Part of a small language model's weights.
Size: 8 layers, 8 heads of 96, MLP 3072 SiLU, 107M parameters.
Architecture: LayerNorm before each block, rotary positions, no biases in attention or MLP, untied embeddings, attention and MLP in parallel.
Training: a variant of Adam for these matrices, 654M tokens, 4992 steps.
Each number is 200 + 30 x the weight over its row's rms, rounded and kept within 0 to 999. Layers, rows and columns count from 0. The size before them is the row's rms in percent of the matrix's.

# layer 2 MLP down (transposed), 3072x768, rms 0.0174, rows 2091-2107, columns 288-383
109,222,211,212,229,215,196,212,157,184,188,210,228,217,234,156,216,148,212,199,182,217,198,203,220,238,228,187,194,174,165,171,185,231,188,170,198,207,208,199,239,219,257,233,182,197,189,243,241,182,187,157,201,215,158,229,208,298,156,166,244,183,194,183,221,149,165,199,180,200,216,214,227,245,199,182,207,232,172,140,275,226,208,210,220,167,174,236,199,177,233,176,185,149,195,219,203
081,189,194,217,179,192,172,199,135,216,222,154,154,188,172,256,176,164,265,228,164,205,232,251,191,218,232,148,212,218,150,167,211,168,211,200,218,182,258,159,220,167,234,187,190,192,170,165,241,208,190,228,150,191,202,199,212,213,149,182,185,197,177,254,158,145,234,240,254,239,197,160,170,223,217,210,256,242,184,258,261,214,207,224,228,195,246,209,186,175,193,174,188,205,214,182,205
113,212,210,249,176,207,204,152,154,209,186,194,178,246,180,232,169,256,183,149,164,157,262,173,181,213,201,174,183,182,214,204,207,215,193,191,168,207,202,154,192,208,173,166,234,191,168,227,196,222,265,226,163,155,246,227,210,205,172,209,173,131,255,208,229,240,203,182,191,195,172,244,218,192,187,225,200,236,186,136,191,215,230,237,218,235,225,169,188,215,204,228,217,213,194,199,199
098,211,170,152,229,230,198,202,200,196,245,186,230,196,248,195,237,222,207,181,175,210,140,148,177,198,213,165,199,138,246,176,175,232,249,231,232,175,221,244,149,186,143,159,231,237,217,175,219,217,211,196,228,179,175,153,210,211,221,146,200,192,198,233,196,253,150,240,213,204,176,127,242,191,192,206,184,150,197,210,181,208,283,207,273,213,186,184,185,163,204,200,209,172,213,242,210
097,228,201,203,268,266,254,213,202,243,204,201,221,255,213,169,205,202,185,229,204,165,176,172,178,218,165,158,178,233,185,190,187,182,171,212,171,198,154,205,200,210,268,234,193,207,184,195,243,183,196,169,216,247,159,196,203,280,172,132,228,216,161,201,148,242,140,192,200,182,201,189,174,210,164,211,227,224,213,178,147,207,241,227,210,156,194,253,226,188,197,169,194,229,225,203,226
109,207,189,204,184,202,147,260,195,249,205,182,178,154,212,137,154,232,197,247,190,187,235,190,230,192,189,200,226,189,214,144,179,249,207,137,211,244,204,228,216,182,215,177,206,209,224,184,196,142,247,219,195,181,139,157,159,190,239,276,141,229,147,156,204,201,219,167,163,215,268,201,232,185,189,157,222,195,218,136,223,207,212,190,225,204,185,251,161,190,167,223,196,175,170,220,216
159,211,208,194,189,201,217,197,253,244,194,226,233,196,179,257,195,232,243,149,188,240,180,231,207,253,163,238,191,243,177,174,198,213,191,255,244,198,207,170,212,225,190,144,178,213,180,185,230,229,178,233,187,175,184,223,199,218,192,162,187,190,206,255,204,200,203,253,235,205,167,278,197,237,231,222,251,234,193,285,204,172,194,227,175,184,195,197,169,221,204,187,167,201,256,215,192
107,176,221,201,192,151,205,208,169,199,155,194,194,233,193,210,204,240,146,216,230,195,192,162,97,279,209,162,154,210,162,274,143,166,196,201,156,212,215,171,223,213,225,193,231,232,213,202,168,229,215,139,149,140,162,181,239,265,218,183,180,202,163,223,207,196,194,205,175,241,181,277,228,188,184,191,243,162,221,239,182,176,191,208,170,252,163,200,199,184,202,205,207,187,216,175,263
114,241,219,227,198,201,189,184,304,166,172,176,164,213,161,220,187,201,251,173,214,201,190,252,215,184,218,234,198,202,169,216,194,239,205,129,215,227,185,189,201,221,206,181,219,220,197,202,193,221,237,177,185,200,168,216,137,102,220,164,254,242,163,214,239,164,141,200,201,201,203,209,226,236,221,185,236,222,216,166,191,180,229,263,173,243,204,206,176,172,208,235,197,212,206,210,183
080,169,210,240,164,205,245,194,189,229,266,219,219,128,196,227,179,236,141,197,268,225,203,265,205,134,192,222,202,214,230,203,193,256,204,208,192,178,157,179,195,257,172,212,203,171,166,221,196,199,252,228,197,202,202,242,182,117,296,218,208,184,243,188,188,177,216,211,195,223,179,210,235,170,192,227,221,224,219,150,246,168,232,221,263,183,258,214,169,179,194,201,191,213,196,197,157
133,205,186,172,205,185,218,203,204,192,217,208,201,223,160,178,224,183,250,189,145,202,230,204,217,246,210,210,239,201,234,224,174,169,198,300,231,245,217,188,199,186,172,200,192,176,147,179,176,217,262,234,243,172,241,222,182,239,224,201,193,235,182,252,202,205,211,230,198,198,224,236,195,155,192,245,194,259,212,165,207,155,155,222,249,220,168,271,197,195,162,199,151,213,180,228,241
104,168,217,184,234,188,187,223,122,260,228,168,188,164,216,119,132,202,203,204,189,174,168,187,215,183,163,196,191,193,231,207,209,231,210,177,212,229,187,203,209,197,154,189,216,214,190,170,200,189,178,210,225,207,182,224,215,214,201,164,188,249,188,202,219,115,170,191,205,186,200,234,150,198,211,190,185,165,198,185,234,214,216,190,226,146,215,200,140,205,162,212,234,181,166,222,138
133,189,194,170,170,235,243,171,298,239,209,151,154,191,203,202,201,215,237,164,199,266,258,205,166,182,225,172,157,269,255,203,213,234,176,157,204,177,249,213,164,253,192,211,164,151,260,166,192,204,180,200,255,207,196,191,191,181,219,200,207,212,214,173,198,165,200,196,194,209,268,210,275,212,187,252,204,185,268,149,168,196,118,202,160,170,248,253,186,199,189,157,185,236,231,234,195
077,154,192,168,190,152,159,204,167,164,216,222,186,240,180,134,202,159,171,212,212,253,142,193,193,223,208,248,231,225,197,254,167,165,212,166,209,177,191,191,218,203,202,212,170,213,212,202,198,276,208,137,179,178,219,226,182,265,164,199,294,238,302,223,187,190,236,190,208,192,215,214,200,195,153,162,186,207,187,184,210,178,130,197,228,201,179,217,213,205,229,223,213,185,211,235,193
115,106,175,206,241,225,180,158,178,190,174,165,184,230,196,242,150,216,203,198,247,222,187,178,183,171,154,171,183,218,199,217,216,218,175,155,211,229,192,163,273,218,235,204,243,234,204,192,157,191,221,186,185,200,229,182,190,284,209,201,153,195,214,262,238,242,141,218,231,240,186,190,204,244,160,180,202,232,179,196,210,194,204,154,203,157,196,208,242,238,196,234,183,183,241,197,140
092,215,203,249,168,230,208,222,249,197,221,202,216,192,186,262,136,232,196,198,199,250,180,237,210,222,199,186,169,235,247,184,223,176,189,207,227,186,194,230,245,221,226,197,188,191,190,223,193,197,197,182,203,170,203,227,242,232,185,205,218,207,185,172,172,205,208,220,213,150,153,197,225,200,238,227,223,246,261,160,130,199,240,214,197,227,198,221,177,197,184,165,206,150,179,210,230
123,190,200,195,188,165,180,152,187,179,167,204,165,179,189,174,201,203,195,225,144,163,211,231,169,235,164,189,237,192,157,213,184,161,153,189,152,212,178,155,220,211,154,185,211,226,176,163,202,249,170,168,164,169,175,210,214,234,202,231,210,186,180,200,212,206,189,206,196,236,223,227,194,201,179,209,218,260,189,183,239,198,185,222,162,186,204,241,169,229,169,217,215,225,290,191,200
# layer 2 MLP up, 3072x768, rms 0.0362, rows 2092-2108, columns 288-383
088,212,202,163,182,246,209,215,214,218,220,184,222,198,204,140,184,219,202,162,200,153,200,184,237,180,149,179,213,161,176,186,222,243,229,189,234,201,180,178,171,255,217,146,212,192,230,214,245,273,252,177,240,216,169,214,186,210,214,162,221,173,195,145,225,173,194,166,208,199,220,216,166,174,158,200,186,175,232,179,179,220,164,190,189,191,198,214,184,200,186,252,201,221,198,200,195
109,214,197,194,223,205,147,269,181,205,206,210,168,198,240,198,255,166,195,209,218,159,205,192,221,156,156,211,187,180,240,197,202,211,207,217,194,263,202,204,238,181,198,247,172,195,216,244,211,193,188,179,206,239,181,101,202,225,169,168,225,186,191,201,178,199,168,303,186,183,254,109,186,224,185,178,165,186,213,222,201,235,231,150,213,186,176,213,214,242,234,214,160,215,232,214,225
101,167,248,210,214,196,255,187,147,173,214,167,195,194,192,199,192,202,205,191,246,208,189,185,216,197,185,206,219,222,140,181,217,232,210,253,245,188,211,218,158,249,235,210,247,225,188,202,229,233,208,209,191,126,178,209,152,225,243,185,168,211,205,167,238,152,190,229,203,161,212,188,167,177,213,197,180,206,210,203,244,175,184,206,181,205,209,215,152,154,233,220,170,184,190,226,219
101,200,214,220,196,163,143,175,147,204,196,181,245,149,158,174,245,178,228,216,174,189,185,200,249,199,188,168,205,184,213,174,216,166,192,200,243,171,178,148,168,150,193,189,202,211,206,252,136,225,234,212,231,149,191,188,146,192,185,185,180,218,259,229,176,167,230,203,210,185,222,187,182,181,142,155,177,173,215,254,239,204,171,209,222,209,186,193,146,216,193,230,198,209,203,219,187
110,207,229,148,223,231,215,162,204,174,216,129,152,225,164,199,220,183,235,188,157,171,161,234,182,169,190,188,133,234,239,153,202,219,238,196,207,193,165,227,194,193,226,177,201,207,145,221,167,223,220,162,199,241,199,148,201,209,232,179,196,230,222,172,206,162,233,185,186,198,197,172,204,194,181,182,202,195,165,195,174,162,188,162,188,161,285,165,250,193,212,241,157,254,180,212,230
118,176,227,220,280,263,199,182,170,190,228,217,185,228,173,175,230,198,195,215,185,167,229,183,170,245,186,185,223,212,206,220,194,215,181,215,200,198,172,178,177,188,211,219,201,241,230,194,214,187,229,239,177,212,144,184,201,215,249,137,219,205,158,250,203,155,171,210,255,245,196,212,158,142,228,198,253,154,224,191,215,231,243,169,202,191,232,162,285,224,208,221,236,202,225,209,210
103,227,244,163,248,212,191,163,151,171,181,209,202,205,248,184,188,209,201,152,192,205,170,177,177,210,181,222,158,206,197,215,216,246,200,132,209,161,182,231,233,212,172,206,168,141,185,211,233,163,214,234,185,137,199,182,165,197,225,179,212,247,213,220,195,216,260,159,207,205,167,196,218,163,228,220,191,157,180,229,161,204,222,173,191,152,172,185,197,233,208,257,197,166,201,216,150
104,192,255,168,175,190,184,169,196,185,221,235,210,213,224,189,237,229,198,199,169,185,193,178,259,190,164,188,205,177,244,224,214,184,179,207,227,208,213,182,208,200,205,200,186,237,193,191,173,188,237,212,202,238,218,212,219,159,220,219,233,228,268,190,178,213,225,261,203,180,232,212,197,175,211,178,210,136,251,149,220,184,162,146,207,218,225,156,243,213,195,226,192,153,220,225,220
093,268,177,252,199,206,138,155,207,242,147,217,202,242,191,207,199,199,241,203,122,202,174,166,191,179,216,182,221,181,231,173,189,200,191,218,190,231,220,179,182,199,189,175,175,209,194,202,251,166,202,181,195,175,167,190,171,158,180,183,191,256,232,145,254,189,190,226,225,255,218,189,178,238,206,175,241,205,162,238,223,166,189,173,215,269,204,196,204,196,227,212,186,200,196,209,202
113,237,221,177,161,209,225,167,143,228,230,251,192,208,200,209,219,233,180,164,217,219,170,165,150,198,219,239,224,245,206,245,242,247,174,191,209,172,234,199,245,210,247,180,208,158,209,231,224,214,194,153,207,194,220,191,226,243,283,186,200,213,197,223,200,174,198,235,195,212,214,127,165,198,176,146,197,199,206,234,231,215,179,193,129,226,240,159,207,205,192,219,206,201,224,235,209
103,191,237,213,250,252,217,230,181,214,207,226,231,216,177,231,220,252,186,203,216,176,158,211,263,175,188,241,207,180,189,218,211,181,242,205,190,198,197,246,192,170,236,233,146,184,204,183,245,218,221,173,195,214,216,207,186,200,215,149,197,274,249,194,200,173,188,241,255,186,139,180,221,180,201,218,191,190,220,217,217,204,211,200,152,163,183,232,266,202,192,178,190,224,197,162,160
114,165,219,219,162,237,191,184,171,205,239,212,188,205,197,257,237,237,206,128,215,169,219,197,241,195,226,192,163,199,216,135,197,176,214,210,251,166,228,264,214,175,236,214,188,223,178,206,194,206,215,228,236,247,221,237,151,215,180,175,207,222,231,184,162,196,234,175,198,229,225,206,167,190,259,251,167,183,199,209,184,200,170,253,188,198,265,209,209,218,274,211,161,202,200,218,196
089,268,187,179,194,208,179,227,170,237,201,179,184,199,168,198,188,229,247,141,211,196,164,210,209,190,190,171,151,237,188,200,214,236,187,253,158,200,153,254,200,170,204,182,186,188,169,218,233,168,221,188,220,193,206,183,172,172,178,202,128,191,168,180,221,239,235,198,218,223,192,179,202,211,123,231,201,166,160,191,216,186,262,227,188,218,234,145,171,220,206,162,200,216,281,186,225
109,267,136,138,213,220,226,173,140,211,189,187,182,176,136,242,187,213,179,188,179,186,171,215,213,210,250,217,163,240,177,184,210,242,164,221,237,194,203,200,166,200,181,155,243,159,217,210,175,237,189,203,209,195,200,218,196,244,187,212,223,210,200,253,193,206,195,167,253,201,221,200,184,209,228,237,203,190,193,209,205,191,182,145,203,230,138,174,136,180,186,194,231,150,214,223,191
103,225,200,181,195,175,185,216,222,216,206,192,173,161,214,266,249,191,240,130,190,151,219,229,181,199,210,221,168,159,187,173,192,185,176,145,212,190,194,170,224,190,209,209,180,216,164,231,183,226,214,225,191,208,167,235,163,224,228,157,220,233,199,150,216,243,248,202,185,138,226,188,211,194,200,228,195,168,252,249,131,200,204,183,196,225,213,214,179,197,247,206,178,225,206,230,214
113,179,228,212,193,232,221,212,126,247,166,154,166,268,196,217,200,219,205,143,231,198,207,175,250,207,247,188,193,215,208,204,212,217,204,222,231,185,183,162,180,188,209,166,276,237,208,202,251,175,190,205,177,197,150,203,173,204,179,165,178,197,196,172,218,264,221,169,199,186,205,177,227,192,203,190,156,195,232,193,181,173,187,205,146,198,175,176,180,213,216,202,238,185,203,170,175
082,189,261,232,181,244,190,223,195,164,213,230,193,246,189,170,169,257,207,164,199,214,190,174,249,232,245,168,232,194,197,192,138,232,193,190,234,157,189,245,172,225,196,198,243,239,236,201,198,204,196,234,158,171,194,197,227,213,149,180,208,189,217,226,172,177,224,222,208,183,165,191,206,198,192,229,144,197,199,203,214,132,201,200,227,203,230,237,198,189,197,209,243,225,177,186,205